{
  "bias": "none",
  "init": "normal",
  "seq_len": 256
}
Each number is 128 + 32 x the weight over its row's rms, rounded and kept within 0 to 255. Layers, rows and columns count from 0. Numbers have three digits each. The size before them is the row's rms in percent of the matrix's.

# layer 4 MLP down (transposed), 1024x256, rms 0.153, rows 1006-1023, columns 128-255
087:162217157153115149166132104110081161140142117118109111092143182129158150098119135146150067116155091124100114134133112052096119073161106203126107113084057099134155197125083114142146149114174159140101075097132093138141114121134139082158155150106141177161141138088198210108087128071178141134066165090212159160088107142144133155161121103169121094110120130156167140107146142128139167132154
098:135096074083181121141111115109168133083072127161157131104157182106110148175085107126089196125132134156138133156120144103106155103133118117130095145156122122107123087147149143116155158086077104144106096121136142183162188075137084120157115113102181070163111138148125083100139116165224098159101098182186130155184192055116143112133090114097180072110125154105112109210052097105183089125091
110:145154135139131119104158124115084107136199097137114122097161136151093119163123122157125124104133156124151150105169123112073162063143094108084109126091056083130151085101129169138114097084124125143113137159076099122100163125164161111130190140134104109127157164145139130075130176118134186156176159114024144080113146131104107107126104110037152087124122169132141153116139184135112100131039
103:068173126105121090129094114133121175138143089073100138138110128104165093177116176067097128101096125100137090094113128069130084113136076126087144128153076172095114052117127165140189149137162149186152139134179087167178136125138143135121094125104111168190149112103175153121129069071151136130091150109137049136109124131095149102120195134144133154061105163094149222126217137078106141106109
114:141137118129057124095169124136121121144141130125089128106107070091132154097143167082122143120121114098128127137077090084147136158156151111172128112177117129110078113162093141093135139167127132125095195132125101089128081152058160168152140126219156146089094154140102070146168203140163095150094130109156154120168144129148207162146099101138120127124099091120145156156140111110144163188097
103:109115144114130082114111103153184093126114159115131117125120156144111118149092174140090126099076132156120159054150076188101192126116110162151092124162110107181127134113122072109107072115100156136127119168133136141186193107162131086100092123184090146119128183151102093122115066115119197149086122139154113115156104128084153119103115209128151134099166153069148172172089105125181139090171
084:046112184112132145139119102180101111155156124146177101133116098169171118106156108126175085188137176159064183163151137178150095139169142155135081153129057152152130145157196120107126120133137160115122119088122075151147124140134176115140116124090095148083068153107102144098160137114070106121126087130095130107116056121109147146093135107122133105120138114153043129102172140152080129095182
104:193105156131173169163077161152097108135196189142118124109131095144105108137092121139143108087108136112122135151202110127079102127122197094219092144111132131145154133108160059109113099110095134215069129150139176117122107138118097097158107103130117164190122104167141150162128130164128187128118136191144117149153139101125082163162108109108129093187132108102138095162097151132140089162100
109:112131174141146118102158136116091148126109173092126117158144119089100080159174107135130125110105140097120097124159061139159072130114130147080131063128073174111157110124182096086140117159121094122152109125132135164169152107121076107133096168188085122175122103123088079105119121122095139146152131133090038154091243107155114139109168119134133158136095149160106093129154086114132117117161
104:138157129103156162156145134150155079095118121187155125166132158139103073135101114088129163115156123112116150153132148142077134167115131140176153153127180157108136089100088101148128136168130094089082148155108134177134158059088108076142160131142095111122062052129094161155109135140150136117155101167123146122143142121158183095078200185115180152174168129118105158108084152126091142030160
109:173128132139134149122087129091130171089141136219120109171161103139099098138071096154103182162124129103163154101158119117107112104083136142139141133158141173180082126177137150122138124111115116111072046149134158136134174116138088143109131159144110119075122104100106143152145141159148103156075097127093134156109136129119074130163142097082162119086114082054188110157127150125094156128139
096:156074049076169117105119100123156132138128045124129117144108143085131090141130145123122164088136168187122172077082138143092084138121143128166180114135075107165151135099112131121124069144121169158105071202124128105112160084063118160221105139079170141147195108132106123160158136161140130141126080052161195070123127167123119078119158165131179107184104104174106139108133178148137157169135
101:142128096105153088146107150060148143117164155139129139120121162112118089170135125119132134158144080095182165089128125058135138126150137239171175122127123080123128076118152117142163143157123132128124144099148113171097085126161137110084108132199089146158133235156076122128101091139143140099106114106053189155066142133120099095160196131125170110152117108159147116096078086103114128130120
102:123157106140142132117159135153079123169108039082144167101125143138096186096128176143143157135169111127120108123160075091123117153113123058125176085128106116150136097105133129176066087100111190109109159137138173160105200132167123092165142194116078152135137147110087061074160141100095137140139137128113176105132141178103090129133116136098153122110150164161113157119106074105151046114102
105:119059042107179079068091083101134174149158100111149085103159096149137130139111118166142127072156185141137129145155198087132140084118095146169123104100125144150174105143156166141119158175141134169152208158113122127176099112136157152103111130144196107082145073105177153179132172112124135177121173104093158133143160084136124188095151182127104105153139141143130122121156108140128149153125
089:115094076150086177075144169150115093123159045136150070157102140098154155178153126134126136166124105074136054150104165162162146179186105124097109111155139140099146099129110110116165142184125128105147138149100123118132080153151157114098140080098139087140109082149129103114132129143091161095157140176158131111147115050157125178065129071130061190126115086128129115175108090092091090186111
095:168168152127112065167129160145155128108106143180177137128158085162111142108132064136072058077188178145131061158154113132108120114099207143082110158098128105070067099151118154156142161152125141177164116103117162143089064124132156146107091071133121104110158138134173129142068145101186043184151163116145174088191124128160101121133136076156172152150124104120131115101147112092098133155151
088:124126094057168119107135183158087085175145162112079106150149122085089091072134135174149057142138161142220122170166149085114154075168092097108104100156104206130109128153166157094110143065117151141136188143123107168206079155151147141163108166186163148121158187103130118139135144130089113142179126139132135095077141146086155135171168177105099160148137167185093131155119110149108158132110
# layer 4 MLP up, 1024x256, rms 0.157, rows 1007-1023, columns 128-255
105:128144124100187102187097065129074173147144120142071164160072111208144147149091118114107114153172105167117103126053140165111072139120139122097165180130124176107053086113135101145160168110133126158123153126079134170152097114127151064174102124151137118136125155081090107079144125165131152144163175148116198140124120120178141168083182150148125127094083128141155121178097149131094103116159
100:145144132097065079124120102182167084132145102177127131115118186107171103175161142133151132176085159109142053161065150176147136149118202111097134088129144087152112153131133132133123133132102152182178150142097076102132130137181112150183133109114102132079175171137113059123103137181124154069148123111078112143139135107129158120130098127110101135089107148155088114117141126165124112102125
099:105102131064109164074078137128114096183177054174129179121125128145136137182106138134200148124172159139125168147027156101124135118123129125203112171123065100073110149103134134121118158113136163086149101094090139215167133123139109122098113154075122074113139098106076097093177078161149116141145139102187130099118159096152126130151159101128109130120138145138114098197114129141171123082196
103:108136170045141124141116129141137167149189149141133176119147116125158115162058070132102096091142116142100124102112091216159143115102144136152207104083115162108120105115151122119117151102134108112097126157064151156124183202072112094128113134117175088154148163122142065166189093098113144118135141140159124109138116148122140141115133161138142077089150143131125108109080123171095074043212
100:137138119127110094048109134107082090159165100172131142148137101163146072162114107148105131132093138143137137129117184156116146121076130140151145125101106154062099119164114113189102066104153122174125115193125110142091116134119087144132107084179105193070157136153159102130163142094142068098114087081138169124087117071080091095091095079171155148087126076178093135142090121113093145122170
089:189104090104134132132188120146128139102112121133110152107129141110144157138087089135088167091122137151201125085135100080121190114122105143178137106136172119139104157041121121128146120107083097127105112180124206108072084125120100130104158156171149125176179092136154135163083076078155154120111107133148150141151151168144156119163178209130171111139074107113180138153126077080116146138067
103:153122126119140096153167108164113153177118169150144081178118082152151169165164166103158138131139137108033150112111147089102141132105134132100165149146127176170069090160100176055150095155102109159148134076106157112096081053157073128129066145119139148187110186151105165084150162186087166172076162104157115164157094126109106129158111155090121106151098117144104139090141126123195155105121
095:097142177145113168074163137151118096123093109166133114112153095038108113081124144164153096103138102134095098162158122148105128138135110151120124127135109155086105135097160127141122110156126167180154157118113090167137156125140091124084134157112149143112094174101128103102205138115132161174148145139150130128152165138119064126061149161140138123118153176114104093130117196148105185106082
103:131121130084110072185141106141123232162107163081084135146101096149172138139110159097160115104177135179083119195127154130142102136112087144162122091031144101148073136152098116110097142152099162078112069096103172104130202161106170062215139113157149117113077160117109166148151148131106055163121139127190148144120103099101114192125153169150116102155108074107121170113117194105134097127177
105:157132112068103138077160115176141127180121154171050107140156112131198095154157107157107134144098095146131130101142129118108099107087059121183160103116147153173035116116120086135134159142128153117161134140151141140100123140094073129060160161157166112115136160146075104103182122136125129176095118104129077139129135115208109130106109146137141115161044062083172110104128094086105098072185
095:122123177132148071162124122116136074200127140135127141135123078166136153130115156092137119158104151127121121112195154138133177103120100145162128116166141114113145061136144110135106120133182151117116132130137085137116123143159132152032184148093133137167086189107141141098144123140118140101158199139097097064144129107074145115115161090093145113104112149095073097159164147165101108134083
103:150102141188081113081126125068131132161090130112052082095098114139172110118147136143158129080148154167147136179162063140168121189082133123139086092050099100062188104103133091133135118122143144119163135079115138099113163150152114122154127130151115149094117116054142128144164091103149079109161154171130166070114167133057143125108098150096172147127153109190109197183131168093105117121130
101:046175137106073104126103127108077109117116120120188092120140121142141122138080097132115147121090103133136130157134153144100180131153171152154121125080113145089111130116184115146156128131172112089076149147049135126123143163126114122177095152103146125042130159121112064108140155116161152090013119157123121184090137157128160175150121136114097130043174057176075189124106117103097150082096
101:134198157088125087131162184167155089135141095170090141129149102101112087124136152144120080119149110172094070155146136244095122112149110126184174073107050127120152100140104119136051108098142152157103071111113131156129151112160112096032146069094125132090125154099118148131062118125134136134069189104095194120104103152126145096136170128159140111076144133136124147127092109101141127114162
090:135121121143113088118143167150138161120065129062078110163123131115049119159217187103128173154116118178119051126136074124085096093097127166103090101165093142166111150107112111132108063089134114084107096129132062133123127120073128104208117136181190162112135147147160131115122150090146158131125146153164116136105101182111110148193129114118134089058139157116149136082185109124146149045156
100:147107118159136153115143114177132115126127152127087161149119105108115155105144188058181083184160099148124123141117122110134112139091127130146125122131149084110155131170116159077137144133137125093119117110091121115142128114099150098145168161165141115083135164181141108184127145088044138083083069087068105132107147159006055128115101186201137168091157157153085149152115125167144145149112
105:105150133139132088179177103131120082116124130110090096123139101157090066053144198106180082181079151149083112143202177111126121164148126118093109153140044197112122135187152098149179101093162100110089112091122160183123091092125071121208176071166137144135106098067195143150114158137142074172106146127152142109184117127148165103163143153173128165133113096112138137134108125112134125102131